Each number is 128 + 24 x the weight over its row's rms, rounded and kept within 0 to 255. Layers, rows and columns count from 0. The size above them is the row's rms in percent of the matrix's.

# layer 4 attention key, 512x512, rms 0.0388, rows 0-104, columns 320-383
size [ 82  82  87  80  89  85  88  88  90  85  95  85  86  93  95  95  89  92 100  81  99  85  82 105  90 102 106  91 122  90 112  99 105 104  93 106 115  94 102  95  99  93  90  91  95 102  92 102  93  95  96  93  95  96 103 101 101  94  97  96  99 101  92  98  91  91  95  94  98  92  87  91  88  94  97  86  99  92  93  98  93  89  95  93  95  94  95 102  95  92  98  90  98  98  94  90  87 103  98 101  94  96  90  99  92]
[[130 140 126 109 106  92 128 142 171 138 115 141  83  76 158 130  99 156 124 147 160 153 169 117 128 122 155 119 130 144  97  68 126 148 135 160 122 100 130 170 122 126 153 117 161 128 150 101 169 169 167 129 133 130 148 108 152 123 100 152 126 121 156 109]
 [132 171 107 150 146  95 147  99 121 123 116 118 160 178 136 125 127 136 114 109 127 131 128 118 129 149  78 148 128  96 143 112 123 154 161 161 132 138 167 133 143  92  92 117 149 127 183 106 112 120 133 137 127 161 111 156 145 128 123 134 144 125  96 132]
 [117  83 103 119 150 120 131 108 125  48 134 147 113 129  93 161 160 166 122  92 146 128 166 163 141 136 138 145  95 116 136 141 111 125  99 125 133 150 112 160  89 131 116 129 119 166  90 115 130 118 129 113 142 118 104 147 123 122 120 119 114 149 145  95]
 [103 126 147 142 116 128 123 143 119 152 126 148 102 115 163 119 138 155 152 114 148  95 135 147  77 109 138 159 134 118 131 111 139 164 104 178 122 126 123 132 156 140 124 138 119 129 148 134 132 102 160 140 152 159 133 155 102 147 127 159 119  96 141 177]
 [125 139 137  68 102 125 150 109 150 153 140 118 159 135 116 153 138  84 120 117  87 134 136 105 154 119 101 127 166 119 110 151 141 116 161 168 124 121 126 107 140 108 161 128  91 114 129 132 104 114 154 147 120 181 136 128 130 115 111  99 135 145 121 133]
 [ 88 124  87 147 133 111 156 115 163 121 133 116 139 130  94 127 130 140 157 138 115 126 121  81 115 111 108 172 126 146 124 156 109 117 149 120  90  90  89  86  96 148 113 134 145 127 145  97 130 137  93 122 129 161 129 155 142 106 139 110  90 136 151 103]
 [141 116 100 146 156 129 124 125 159  73 123 170 108 157 137 132  88 144 103 110 120  97 144 153 151  81 128 116 166 118 123 126 127 114 103 118 113 145 122 110 103 138 138 147  88 154  73 106 100 103 106 115 100 128 116 149 158 126 138 178 112  99 141 123]
 [156 140 125 154 115 155 158 159 117 168 108 129 149 114 131 131 112 125 146 160  89 154 154 116 117 132  76 143 135 132 112 166 125 143 126 146 106 163 117 103 164 139 150 118 147 167 135  95 154  98 182 176 116 141 194 119 134  62 110 100 135 117 165 141]
 [139 137 105 137 136 134 107 122 164  86 115 112  96 124 123 130 115 119  99 141 157 163 124 142 154  87 120 172 156 139 136 121 127 150 153 128  95  70 123 149 106 128 144 128 107 157 105 125 100 148 117 135 119 151 111  90 130 135 152 147  97 120 128 136]
 [101 138 101 127  86 155 143 120 165 118 119 164 136 153 146  90 128  98 101 131 193  92 126  77 110 123 101 171  78  68 139 138 169 118 125 192 113 109 115 140 111 117 113 126 152 105 158  92 114 142 185 163 121 137 173 138 127 132  83 143 179 139 175  68]
 [121 142 141 170 175 110 136 129 114 115 167 164 148 143 115 108  88 122  96 159 134 160 130 154 150 126 168 130 112 145 173  95  94  87  90 111  93 125 123 143 152  83 117  94 140 177 123 128 128 116  98  99 106 148  96 134 106 154 123 134  87 103 155 130]
 [ 88 133 141 108  98 171 125 101 154 138 104 164  98 140 166  98 118 145 110 134 112 123 135 137 104 120 102 131 106 102 137 136 186 163 127 165  97 138 135 165 143 107 155 121 101 141 109  97 128 137 146 166 121 120 206 133 123 103 110 126 149 134  80 117]
 [179 162 138 112 110 121 133  74  95 147  96 132 101 123 100 122 138 131  92 129 115 154  95 129 159 105 130 111 134 118 139 144 110 139 139 140  89 109 113 163 119 134 109 157 158  79 149 158 103 155  97 132 137 118 145 150 120 178 107  94 112  99  87 139]
 [ 63 104 115 158 102 167 156 142 140 118 148 153 146 110 140 144  90 146 125 135 139 139 148  57  96 130 107 139 139 116 130  83 145 164 126 145 130 101 140 183  71 132 137 120 146 132 146 107 150 102 154 111 129 121 131 114  80 116 109 113 158 137 176  92]
 [174 160 135 116 166 157 161 122 149 125 102 142 137 160  99 122 119 114  94 107  89 104  87 168 111 109 116 107  90 150 156  94 119 127 108 104 124 125 139 125 146 115 122 152 121  96 113 138 125 159 125 164  98 146 144 127 123 123 115  94 121 101  50 159]
 [136 126 152 145 134 166 119  80 141 148 109 118  91 102 112 125 131  96 161 119 152 124 124 116  97 131 133  83 143 111 106 158 172 155 140 135 107 117 107 125 131 145 142 135 110 110 114 153 171 155 119 160  94 102 146 165 100 112 108 153 133  77 130 128]
 [151  89 148 169  94 116 127 138 141  97 127 142 149 114 146 112 157 126 140 115 159  60 159 123  87 136 148 128 179 142 107 134 110 160 129 170 149 145 130 156 122 159  96 111 140 143 116 105 147 159 114 118 171 134 142 119 109  98 117 159 120 159 168  82]
 [166 181 141 158 121 137 119 125 176 126 125 147 146 134 138 134 132 144 118 145 131 134 134 133  86 120  99  87 107 139 162 111 105 121 144 131 122 173 146 154 111 111 116 133 101 137 111 156  94 135  99 107 152 121  77 143 128 160 127  66  97  97  77 126]
 [142 103 166 106 116 108 141 130 112 146 115 118 119  95 103 130 141 136 136 153 157 128 117 111 156 168 151 125 120 136 100 138 157 137 155  95 122 118 176  96 107 150 157 155 158 149 153 133 153 112 158 138 144  89 202  95 140 116  98 123 132 140 142  89]
 [161  93 114  82 105 121 107  99 110 130 169  94 103  98 130 138 138 126 130  95 109 109 145 109 156 154 164 142 117 142 138 126 134 152 154 130 128 153 134  89 112 154 123 117  92 147 110  87 142 133  79 122 117 183 118 146  93  87  84 140 126 127  92  91]
 [109  89 135 117 120 116 142 132 101 105 144 134 156 121 103 151 130 128 119 157 128 126 141 123 149 140 145 120 124 167  81 125 143 111 147 166 125 115 128 125  97 164 114 152 117 117 109 104 161 101 150 171 125 155 154 110 150 127 106 137 131 159 171 127]
 [103 125 135  91 108 110  63 147 101 144 156  95 129 111 140 118  99 145 124 113 140 112 124 116  96  92 126 136 131 101 114 135 124 141 136 125 112 167  77 134 135 159  85 120 157 164 144 121 136 145  77 152  82 156 129 140 124  91 114 147 130 103  96 152]
 [163 132 131 121 153 124 110 115  99 134 142 118 148 140 129 119 170 131 127 111 103 132 134 167 154 156 118 130 122 151 152 133 126 128 152 158 161 169 129  97 143 143 142 148 134 201  98 146 173 113  92 138 131 184 109 134 123 122 127 121  89 123 113 155]
 [131 143  95 167 163 116 124 152  95 119  98 106  68 139 170 160 157 122 128 130 152 160 106 100 166 133 101 115 129 138 163 134 104 134  57 129 116 151 137 131 124 117 132 108 121  98  90 121 100 151  98 125 127 134  97 113 116 113 134 129 161 116 122 115]
 [147 142 110 142 114 174 160 156 116 151  73 131 129 123 189 150 128 124 145 138  90 145  97 171 155 112  92  89 144 184 112 152 121  92 139 122 120 107 116 122  95 127 155 125 121  85 155 133 117  97 112 135 110 103 161 140 119 160 106 126  99 183 130 123]
 [ 80 117 172 125 118 170 159  84 117 154 129 118 146 110  94 134 114 137 126  94 131 112 137 143 134 136 151 142 160 128 125 108 143 123 106 140 121  84 137 102 134 147 141 170 142 127 156  74 150 135 131 139 117 180 163 127 151  96 150 136 114  85 156 157]
 [113 115 134 127  99 130  99  71 147 111 186 149 175 123  88 112  76 125 111 118 128 103 130 168 118 117 140 114 156  95 120 109 143 106 121  99 176  98 109 154 118 141 110 156 131 149 144 122 182 115 108 148  99 139 145 131 121 136 132 134 170 133 127 181]
 [130  98 142 172 117 140 100  91  72  83 154 123 110  99 151 107 139 126 120 104 163 135 126 133 101  94 109 147 134 146 147 137 123 151 150 152 134 142 116 160 184 139 131 178 133 142  97 118 128 171 138 159 172 176 144 167 149 108 142 135 135  90  96 139]
 [144 131 146 143 118 119 104 117 100 133 150 139 151 128 146 119 127 119 146 117 152 113 152 163 144 154 182 149 121 100  85 145 142 123 149 123  98 132 165 143  98 138  98 141 158 168 166 146 146 117 119 143  88 129 152 119 147 111 142 134 162 131 113 130]
 [121  90 134 154 138 159 113 153  81  88 160  87 121 132 116 143 104 134 110 103 122 133 127 102 139 140 100 158 150 142 156 120 104 142 104  99 156 125 122 113 144 168 112 170 158 154  90 146 147 130 115 157 118 115 101 140 110 143 161 163 137 138 124  95]
 [114 112 146 142 118 135 123  92  87 129 150 113 148 142  73  99 163 114  97 103 176 123 158 142 124 133 164 163 127 123 156 156 143 106 112 102 133 145 142 127 141 132 114 159 119 158 133 126 173 121 140 144 135 118 143 151 167  79 154 142 122 118 124 153]
 [137 119 118 143 174 124 122 144  95 159 127  99 104 125 112 135 127 128  89 114 140 103 116 171 136 109 176 136 129 117 156 148 116 156 108 152 173 158 141 137 164 160 150 149 100 130 105 129 152 158 120 122 138 163 139 144 158  73 126 110 133  95  88 110]
 [108 138 100 125 132 154 162 141 137 132 100 160 146 145 121 123 144 111 137 122 138 171 160 150 115 118 145 130 135  89  83 168 174  87 135 120 104 146 142  89 104 141 133 157 126 136 119  88 141 112 140 135  95 138 153  89 139 128 114 137 125  99 155 117]
 [109  95 181 142 170 112 106  83 150 145 149  74 118 133 105 101 107 125  63 122 140 117 135 122 122 127 177 156 149 146 138 111 128 128 123 125 145 120  87 113 167 164 121 133 124 119 132 133 149 149 102 149 145 134 108 157 116 136 135 117 141 137 111 154]
 [141 186 123 125  79 129 110 120 175 133 116 133 108 140 141 104 135 105 100 165 108 137 107 146 189 137  89 103 123 112 125 145 103  84 149 133 160 126 152 125  98 109  82 122 142 134  72 142 114 151 140 130 127 129 157 124  81 170 102 109 165 141 118 112]
 [145 124  97 163 115 174 193 114 129 115 138 172 127 101 119 123 143 108 115 155 118 135 158 160 139 146 119  94 159 126 110 158  96 134  98  92 137 108 136 134 154 109 118 153 112 141 123 115 160 146 137 176 154 140 155  98 133 115 143 115 104 122 140 117]
 [172 178 127 154 143 100 120 138 151 157 111 119 115 114 157 126 132 143 122 127 136 125 105  74 177 151 157 150 134 131 156 131  96 129 199 175 131 177 108 121 116  79 107  83 124 123 139 156  97  99 117 115 142 137  90 141 118 115 141 133 133 115 132 134]
 [109 131 110 101 112 165 181 127 128 133  76 126 110 113 150 103 150 138 129 137 109 132 113 107 138 126 131 115 104 109  60 129 134 133 118 101 116 158 109 123 103 112 107 117 113 116 122  77  97 131 160 134 106 132 120 143 126 143 132 141  76 131 158 124]
 [ 79  72 155 128 135 129 138  93 125 104 101  73 113 145 144 114 194 181 120 135 125 131 161 173 122  99 142 139 143 111 132 148 137 151 161 108 135 103  93 107 132 137  91 116 144 146 158  84 130 147 107 131 141 151 106 153 130  89 151 133 142 123 120 142]
 [148  98 127 136 119 117  87 144 114  95 168 119 164 113 105 162 135  97 108  85  95 112 135 128 117 117 168 136 102 141 118 122 122 169 123  96 119 174 134  95  92 145 169 152 152 122 135 117 126 155  99 135 152 173 122 144 167 157 138 163 129 147  99 162]
 [111 132  78 171 146 165 132 169 128 103 163 172 122 144 144 129 111 133 132 136 102 141 127  89 118  99 178 162 100 132 100 141 140 118 101 111 138 143 155 139 139 124 131 178 106 160 118 169 100 167 114 115 112  65  91 119 175 146  81 135 144 140 110 123]
 [ 93 138 131 150 126 138 100  99 131  99 117 118 116 182 151  96 156 169 123 155 138  96 123 103 136 142 127 164 123 123 128 161 115 138 126 141  93 113 134  95  77 105  76 147 126 155 113 112 114 124 112 164  97 168 154 113 153 131 157 139 153 131 128 110]
 [108 166  66 101 114 122 177 136 135 158 139 114 137 155  90 141 145 119 120 109 117  99 106 146 122 145 157 124 119 127  99 135 145 108 137 127 131 113 150 159 153 165 113 112 108 154 131 131 102 142 149  69 150 138 126 144 134 149 124 179 100 131  96 140]
 [106 136 138 127 148 126 138  83 112 108 118 125  95 101 143 114 137 127 125 120 108 124 142 162 115 132 124 141 160 101 132 102 147 104 130 110 127 124 121 113  97 118 132 113 160 105 124 146 151 110 137 131 132 152 182 118 122  78 171  89 103 109 131 129]
 [ 78 157 140 104 111 128 160 142 138  91 114 130  82 166 141 115 169 127  92 127 132 115 144 116 113 164 118 143 125 192 125  84 123 149 123 134 105 130 141 128  86 137 112 153  94 119  73 118 142  89 121 158 162  78 163 153 100 127 108 165 120 134 126 152]
 [137 149 132 133 166 124 106 121 108 147 147 107 127 109 102 152 126 125 140 137 135 125 141 114  96 129 158 109 100 124 118 112 120 153 120 168 107  76 121 169 172 123  92 123 136 104 146 156 147  76 176 158 101 114 142 121  81  95 134 123 137 132 125 160]
 [137 103 113 106 103 118 145 140 114 111  74 129 131 116 100  62 157 116 120 143 141 109 100 180  95 159 103 157 127 116 161 112 139 130 134 133 111 151 133 157 139 143 159 123 111 152 114  92 156 132  92 132 161 120 125 163 132 126 124 171 124 159 139 128]
 [158 174  99 136 165 124  87 134 146 160 159 105 121 107 145 113 116 143 157 129 154 126 151 101 155 150 169 128 108 168 105 144 119 116 128 151 115 151 124 109 138 160 111 116 122 152 124 130 154  81 107 146 103 119  95 131 155 112 109 144 123 116 140 172]
 [149 107 141  93 172 109 109 137 147 105 160 119 126 145 173 106 119 117 160 117 140 117 131 120 109 123 176 163 115 153 157 143 174 146 149 150 113  98 142 168 131 132 145 176  87 107 153 132 142 112 104 101 179 137 131 103 119 126  91 126 123 110 124 105]
 [120 132 123 129 147 143 129 144 118 129 130 158 110 143 165 112 157 113 120 148 134  95 120 107 129 115 182 172 143 121 170 138 102 126 128 127 114 163 128 125 148 138 112 141  92 139 186 166  71 110 126 114 128 137 128 148 133 108 157 154 138 115 132 133]
 [102 150 127 123  92 104 172 111 115 182  71 119  84 143 134  71 124  77 179 151 148 117 140 109 122 151 126 127 110 119 153  83 117 138 113 123 127 137 153 144 134 121 106 110 101 127 132 148 109 102 125 120 153 127 131 120 130 111 133 120 148 122 143 127]
 [ 83 152 108 147 147 117 165  87 106  85 115 104 136 103 179 124 161 182 139  80 126 140 123  93  97 137 148 144 153 116 151 121 143 114 109 133  81 126 117 158 128 137 125 118 101 151 121  93 153 122 109 161 132 142 127 120 134  81 102 153 121 113 124 145]
 [128 124 163  96 127 135  91 138 151 141 174 114 137 146  99 140 131  93 116 125 135 103 169  88 151 143 112 142 108 134 135 122 142 117 161 121 147 134 110 104 112 166 141 110 141  86 103 113 132 156  98 151 118 136 107 146 149 112 105 124 149 130 115 148]
 [153 141 161 152 118 121 110 137  87  84 139 102 147 161 187 128 149 146 151 126 121 162 118 144 174 124 178 129  97 109 130 140 145 126 106 151 127 139 138  98  89 102 113 144 123 164 112 153  91 134 172 153 140 126  76  88 122 112 141  83 143  99 120 111]
 [119 111 136  73 121 105 146 126 112 170 140 154  95 125 134 109  45 153 104 106 146 102  99 145 139 128  92  91  74 123 138  84  88 120  95 168 134 139 119 110 123 130 142 107 130 155 117  92 135 110  91 104  88 160 120 156 135 159 100 119 133 170 133 136]
 [110 135 118 157 104 135 160 162  84 145 130 136 131 113 150 121 104 139 123 147 114 112 100 137 122 143 173  84  94 131 142 143 151 124 104 147 111  62 124 127 171 133  96 155 126 169 121 150 148 101 160 157 109  65  96 133 151 122 147 129 138 151 142 138]
 [169 118 131 129 124 108 108 129 142 162 135 144 140 116  64 157  88  92 121 100 160 124 143 132 190 124  85 117 128 101 127 134 112 170 121 141 143 125  92 140 145 155 160 112 116 160 103 122 148 112 136 155 120 124 160 116  99  99 139 115  93 137 108 149]
 [140 172 127 105 135 130 110 110  94  90  97 105 143 121 126 101 102  87 120 137 157 140 112 123 141 117 110 113 142 156 136  64 148 117 124 167 164 135 128 139 155 117 126  93  91 133 167 114 139 123 144  94 101 143 137 140 123 105 110 121 118 135 138 145]
 [ 96  96 110 129 131 107 140 125 109 117  97  94 110 121 129 133 126 142 163 162  84 141 100 121 107 129 133 158 162  91 125 102 133 131 164 131 122 148 140 124  92  99 125 112 103 137 143 121 164 126 128 116 164 150  92 111  89 114 135 144 130 138 128 103]
 [119 131 104 114 133 142 142 138 128 127 117 108  99  89 132  63 166 119  65 109 108 129 119  98 181 102 165 161 101  94 136 116 118 123 134 132 170 126 108 119 118 133 119  99 119 122 167  84 136 139 123 169 136 127 137  75 121 127 121 163 170 125 138 136]
 [133 126 127 177 141 160 146 129 168 125 195 148 160 179 126 124 134 133 116 131 152 105 124 178 123 157 156 124  91 134  94 141 178 147 176 129 145 107 147 131 138 168 162 152 104 149 149 131 130 146 129 117 145 128 130 161 129 125 117 126 184 145 100 110]
 [122  89  75 129  99 145 115 113 142  96 170 117 149 151 137 132  73 128 139 163 108 146 150 134 159 160 141 140 125 156 138 118 128 110 156  91 134 105 125 130 103 156 121 121 119 143 148 116 143 137 118 131 137 149 140 104 116 134 127 137  97 105 151 165]
 [122 117 122 115 160  98 120 119 118 128 143 101 148 174 134 142 115 173 144 109 134 121 155 139 152 147  88 121 125 129 109 158 149 144 131 153 113 150 122 125 135 129  95  94 116 119 124 127 134 118 137 115 115 116 119 115 147 142 122 127 144 111 115 122]
 [122 106 116 159 152 117 103 118 119 112 135 137 124 153 151 171 139 162 175 120 118 156  82 122  88 123 134 105  96 113 108 136 109 153  96 109 114 118 128 146 118 115 126 133  99 142 132 112 111  79 102  93 110 116 116 100 141 138 161 109 116 134 114 144]
 [165 132 168 120 123 123  72 129 105 158 111 119 137 105  78 132 138 118 138 170  91 117  93 153 168 101 130 101  90 123 104 144  91 111 142  97 155 133 131 120 128  95 140 152 146 136 146 182 138 106 139 140 126  94 107 125 120 145 136 115 128 154 101  99]
 [104 120 120 130  74 122 144 120 139 119  90 116 182 155 114 115 150  99 122 101 183 119  84  97 139 134 132 122 152 143 127 110 103 159 133 121 132 105  66 129  88 167 135  74 149 138 154 101 104 118 114 179 107 171 125 149  98  75 109 129  91 123 135 146]
 [137 152 105 121 161  84 119 129 124  72 149 128 128 118 124 122 138 152 126 126 156 134 116 133 133  69 119 111 126  88 125 105 116 131 130 108 111 104 150 122 127 105 103 100 135 137 124 115  95 140 126 135 126 129 150 141 131  95 125 123  79 124 161 137]
 [ 93 174  92 156 144 117 151 153 129 126 117 111 120 101 145 136 153 146 170 132  94 130  88 101 120 108 127 131 149 122  89 112 116 129 148 149  85 133 136 133 120 106 141 104 133 116 140 115  99 154 156 119  96 134 176 173 120  82 132 137 119 100 113 139]
 [129 125 159 129 131 142 131 111 139 141 110 146 102 126 130 124 185 146 119 133 186 106 152 164 130 144 117 128 153 129 164 128 114 122  91 129 132 149 155 104  79 130 121 131 188 126 133 116 141 129 105  85 178  79 129 164 130 164 138 143 159 120 165 107]
 [109 161 107 128 133 164 175 169 165  79 128 162 119 139 121 134  82 146 124 107 102 137 142  85 113 140 101 116 107 114 126 154 173 121 139 141 157 145  97 121  88 121 159 140 133  90 117 119  95 136 153 105 134 114 102 119 136 141 104 135 117 142 142  93]
 [111  95  82  98 134 138 152 142  98  78  90 139 121 141 171 128  90 149 152 115  75 169 119 165 138 127 117 135 147 129 128 109 128  97 163 135 103 123  98 113 138 109 129  96 104 159 115 133  85 128 148 108 109 181 135 141 118 124 178 145 131 109 183 123]
 [122  95 102 141 117 113 169  90 132 106 102 153 119 132 121 137 116 111 106 126 142 152 125  81 147 116 130 122 138 136 127 117  74 104 117 165 112 116 108 138 153  74 192 148 119 136 139 150 161 138 114  80 145  99 133 102 120 155 136 111 162  75 142 138]
 [141 113 173 153 117 115  95 103 190 182 134 121 112 165 135 125 153 101  87  94 140 134 100 106 191 131 165 123 151 140 184 151 118 136 131 131 131 105 156 123 120 150 126  94  96 141 138 147 169 122 144 155 132 124 129  88 157  79 128 112 176 127 102 159]
 [116 123 128 117 110 118 136 143  91 117  92  97 125 168 169 117 136 117 140 158 130 118 121 106 139 166 176 167 113 138 102 104 113 155 133 154 120 141 157 134 139 122 136 136  89 204 156 111 122 104  92 116 109 156 155 146 134 126 127 126  99 103  87 118]
 [124 121  95 158 110 108 150 156 155 131 118 154 136 142  84 117 157 145  91 159 129 121 139 118 109 106 140  99 114 157 102 103 120  99 152 143 150 170 102 127 117 166  93 123 137 138 103 106 144 137 143 132 112 109 108 150 124 113  94 139 150 106 117  99]
 [162  81 151 146 139 124 110 110 161 129 101 152  96  87 152 112 116 140 101 125 114 147 117 155 109 144  95 132 137 131 119 136 102 115 108 136 116 162  93 108 131 133 155 137 171 103 142 106 158 133 142 137 166 102 121 102 154 143 135  88 128 117 136 115]
 [141 164 110 141 125 119 136 127 167 136 189 134  96 107 140 149 126  79  78 102 104 130 122 115  98 140 146 102 112 147 143 136 134 120 103 111 138 125 144 153 150 118 136 100 169  80 111 151 137 144 103  88 132 133 147 117 107 157 135 129 123 142  91 102]
 [100 128  85 141 144 122  95 147  77 155 144 120 142 126 164 143 122  81  79 137  64 122 135 124 125 134 140 118 148  95  70  97 132 124 127 118  93 125  77 147 138 132 153 108 122 145 170 135 119 114 114  94 115 106  91  92 149 144 114 130 134 116 129 113]
 [134 162 138 156 139 141 125  77  92 130  70 146 104 112 141  95 151 156 197  81 147 120 133 104  82 171 129 158 130  91 127 143 143 147 130 146 103 110 149 112 106 143  98 168 165 163  99 102 128 147 100 142 148 137 127 131 129 108 149 164 148 130 159 122]
 [ 88 100 165 156 141 138 130 128  81 132  97 136 133 135 141 120 147 171 178 128 137 136 156 150 116 161 174 149 131 104 130 131 141 138 124 154  88  97 141  97 101 160  87 150 122 127 118 139 138  99 158  94 110 128  80 121 126 105 174 108 135 124 175 129]
 [149 109 138 114 123 140 175 136 129 130 150 125 147 133 136  88 116 122 110 130 150  84 138 161 128 133 108 121 132 141 122  60 123 100 172 124  95 151 128 123 129 126 113 128 120 133 120 147 127 110 151 126 124 126 148 135 109 137 173 128 126 102 104 111]
 [115 123  88 148 128 127 135 123 132 106  90 146 104 147 121 125 136  99 135 101 112 135 123 148 142 122  94 107 107  89 126 142 140 155 120 132 116 128 118 135  91 136 128 133 117 112 112 108  93 125 120 131 109 155 124 127 111 131  93 159  89 127 148 120]
 [ 97 154 107 118  98  84 185  86 142 115 101 151 147  81 102 136 114 119 139 142  94 137 103  99 150 176 137  88 109 114 131  85 173 154 135 154 167 131 149 144 113 108 177 141 133 148 109 123 138 106 125  91 136  66 131 146 102 158 105  98 135 146 157 160]
 [ 93 114 124 152 140 105 137 139  72 135  50 126 162 146 124 121 152 162 152 154 143 166 122  91 112 130 133 121 117 100 108  84 153 132 142 153 103 140 147 167 107 127 146 116 144 158 143 132  99  97 109 134  96 152 135 128 174  71 144 118 109 104 174 128]
 [177 171  88 157 108 124  99 152  93 150 137  96 120 138 119 106 133 149 161 150 134 129 135 127 139 105 145 170 117  76 175 138 108  96 150 114 133  89 131 120 117 139 143 115 112 148 122 119  99 149 131 130  84 137 129  72 138 121 144  92 184 113 160  69]
 [141 141  87 129 126 130 122  94 107 165 125 156  77 139 147 138 139 176 150 118 130 131 106 116 133 139 127 151 134  79 120 132 111 133 116 162 116 138 135 156 121 148 146 134 121 131 133 102 115 153 127 113 154  97 153 163 149  95 131 118 119  94 103  90]
 [138 127  82 130 133 143 187 114 116 126  76 122 123 128 167 134 151 144 147 154 159 139 173 133 114 132 117 139 114 117 108 129 124 119  91 156  93 156 111 110  73 113 136 122 151 124 160 109  89 137 173 123  85 145 117 108 137  91 151 163 108  90 155 118]
 [119  75 150 152 160 167 104 123 155 133 202  54 140 120  87 149  99 135 146 101 107  96 118 125 167 122 113 153 163 158 136 190  92 125 116 130 136 110  68 150 121 112 111 147 140 116 129 156 142 157 140 168 137 138 115  97 124 142 142 125 119 140 114  98]
 [141 126  87  93 132 122  97  95 154 172 124 127  93 132 129 129  95 110 155  94 133 115 135 105 125 117 128 104 152 103 163 110 126 124 120 107 173 154 140 138 148 173  88 136  87 128 161 140 100  73 135  95 105 124 123 138 107 125 104  85 115 111  74 130]
 [163 123 135 126 150 114 151 101 134 139 138 126 112 113 120 140 128 161  95 114 136 139 134 121 135  72 135 154  70 119 160 147 150 107  92 167 124 131 134 172 114  81 118 113 137 147 134 155 126 119 110  76 183  64 154  97 125 161 127 128 141 110 115 142]
 [108 136 138 106 101 134 150 108 120  98  92 127 104 114 138 113 109 167 131 123 138 121 141 151 116 158 127 161 163 136 162 133 117 105 119 142 145 181 120 104 114  99 137 172  90  85 117  97  89 178 144  80 171 142 137 138  67 137 137 119  96 129 120 115]
 [148 139 132 158 129 109  77 115 125 110  72 116 143 146 158 146 128 157 129 112 139 154  94 127 160 119 126 177 127 124 125 110 143 118  86 125 113 122 158 158  73 147 140 123 135 134 171 126 105 103 122 122 106 138 159 113 128 124 146 116 146 120 127  99]
 [110 138 114 174 147  59 120 119 101 122 126 155 126 125 117 118 147 138 123  96 101 115 132 123  67 138 188 142 108  69 143 118 142 153 162 172  98 136 140 137 100 131 172 144 109 151 137 105 144 129  90 110 128 113 109 154 166 105 122 147 140  99  91 135]
 [146 132  35 119 138 110 159 135 106 155 143 126  89 112 136 118 127 146 163 138 108 147 108 110 133 152 122 143 133  83 141 114 136 119 128 142 129 111 166 143 157 107 113 146 128 154 157  93 184  88 103 138 112 162  90 139 130 115 121 157 128 152 131 129]
 [133  82 136  88 155 128  96  82 140 124 114 161 150 178 113 142 108  81 135 169  89 173 137 141 116 117 128 143 113 139 143 127 127 147 125  83 120  86 124 130 148  76 105 124 149 154 110 133 145 118 137 131  89 127 114 121 166 128 203 109 121 174 118 130]
 [177 110 103  91  71 100 144 144 115 134  97 125 148 143  90 118 147 124 139 130 178 109 130 128 141 158  91 117 114  88 134 107 107  78 115 125 114  73 109 120  87 176 117  91 177 122 133  86 104 144 105 121 115 134 154  83 130 148 113 155 103 135 141 148]
 [125 122 146 138 110 105 138 131 101 144 136 140 127 159 120 103 154 150 160 150 134 119 108 137 178 163 144 132 136 145 133  96  95 149 169 135 107 148 179 109 128 111 131 126 135 112 158 163 156 130 122  69 111 163 126 185 151 120 120 116 173 118 165 148]
 [119 107  69  86 108  71 122 120 151 126 155 160 110 105  92 126 124 126 135 140 156 103 127 109  93 148 105 128 163  75 123 104 102 150 109 133 122  90  92 161 149 133 185 129 102 157  99 109 138 115 159 127 138  91 135 137 145 151 148 100 134 121 141 106]
 [ 88 134 185 126 144 157  88 133 124 136 136 133 136 148 105 158 149  95 109 130  89 129  99 129 116 155 146 111 133 138 154 148 119 103 120  72 135 129  79 101 128 115  93 191 115  73 135 165 144 179 118 115 100 150 142 157 137 145 137  92 141  75 135 141]
 [134 113 168 110 167 117 111 156 105 137 136 128 115  94 143  98 148 144 140 163 107 185 134 155 160 139 123 150 150 118 129  94 101  90 129 126 185 127 155 114 138 126  77 147  93 144 155 164 107 120 163 128 130 175 176 118 115 162 136 128  99 133 143 127]
 [103  95 108 174 176  89 120 156 130 167  99  98 146 117 139 169 166 121 132 137 101 138  98 159 121 164 165 111 124 121 113 137 113 143 107 146 114 111 148 144 119 131 141 140 127 131 135 166 119 100 102 168 127  95 122 139 183 120 114 113 159 103 167 139]
 [145 137 164 155 112 127 138 117 136 130 118 110 107  87 108 110 194  99 101 130 150 122 164 117 111 114 119 133 132 151 105 144 160 119 119 134 148 109 131 156 177 114 108 115 148 125  99 111 140 120 168 155 134 146 125 121 117 108 129 121 103 121 105 149]
 [170 113 120 139 139 112 140 125 109 113 141 138  99 153 119  93 105 138 169 162 116 113 125 125 123 151 126  81 146  91 158 140 153 112 100 163 145 102 127 122 169  90 164 138  77 115 145 110 119 115  99 120 156 118 103 108 146 155 179  93 112 138 130 127]
 [ 86 137 130 143 143  57 143 117  81 146 102 131 116 122 158 114 148 112 135 153 143 118 112 146 127 178 155 130 138 119 128 106 117 116 102 142 117 118 150 165 135 125 103 160 136 118 144 140  91 102 123 127 107 138 127 132 124  90 132 141 141 100 116 157]
 [106 125  83 138 104 147 168 142 112 113 102 137 136 122 132 129 107 151 152 161 134 166 128 102 141 146 101 100 100  87 101 116 123  90  90 120  87 101 143 112  59 147 104  84 142 112 105 117 121 118 161 114 131 158 108 152 110 127 132 128 102 109 168  87]]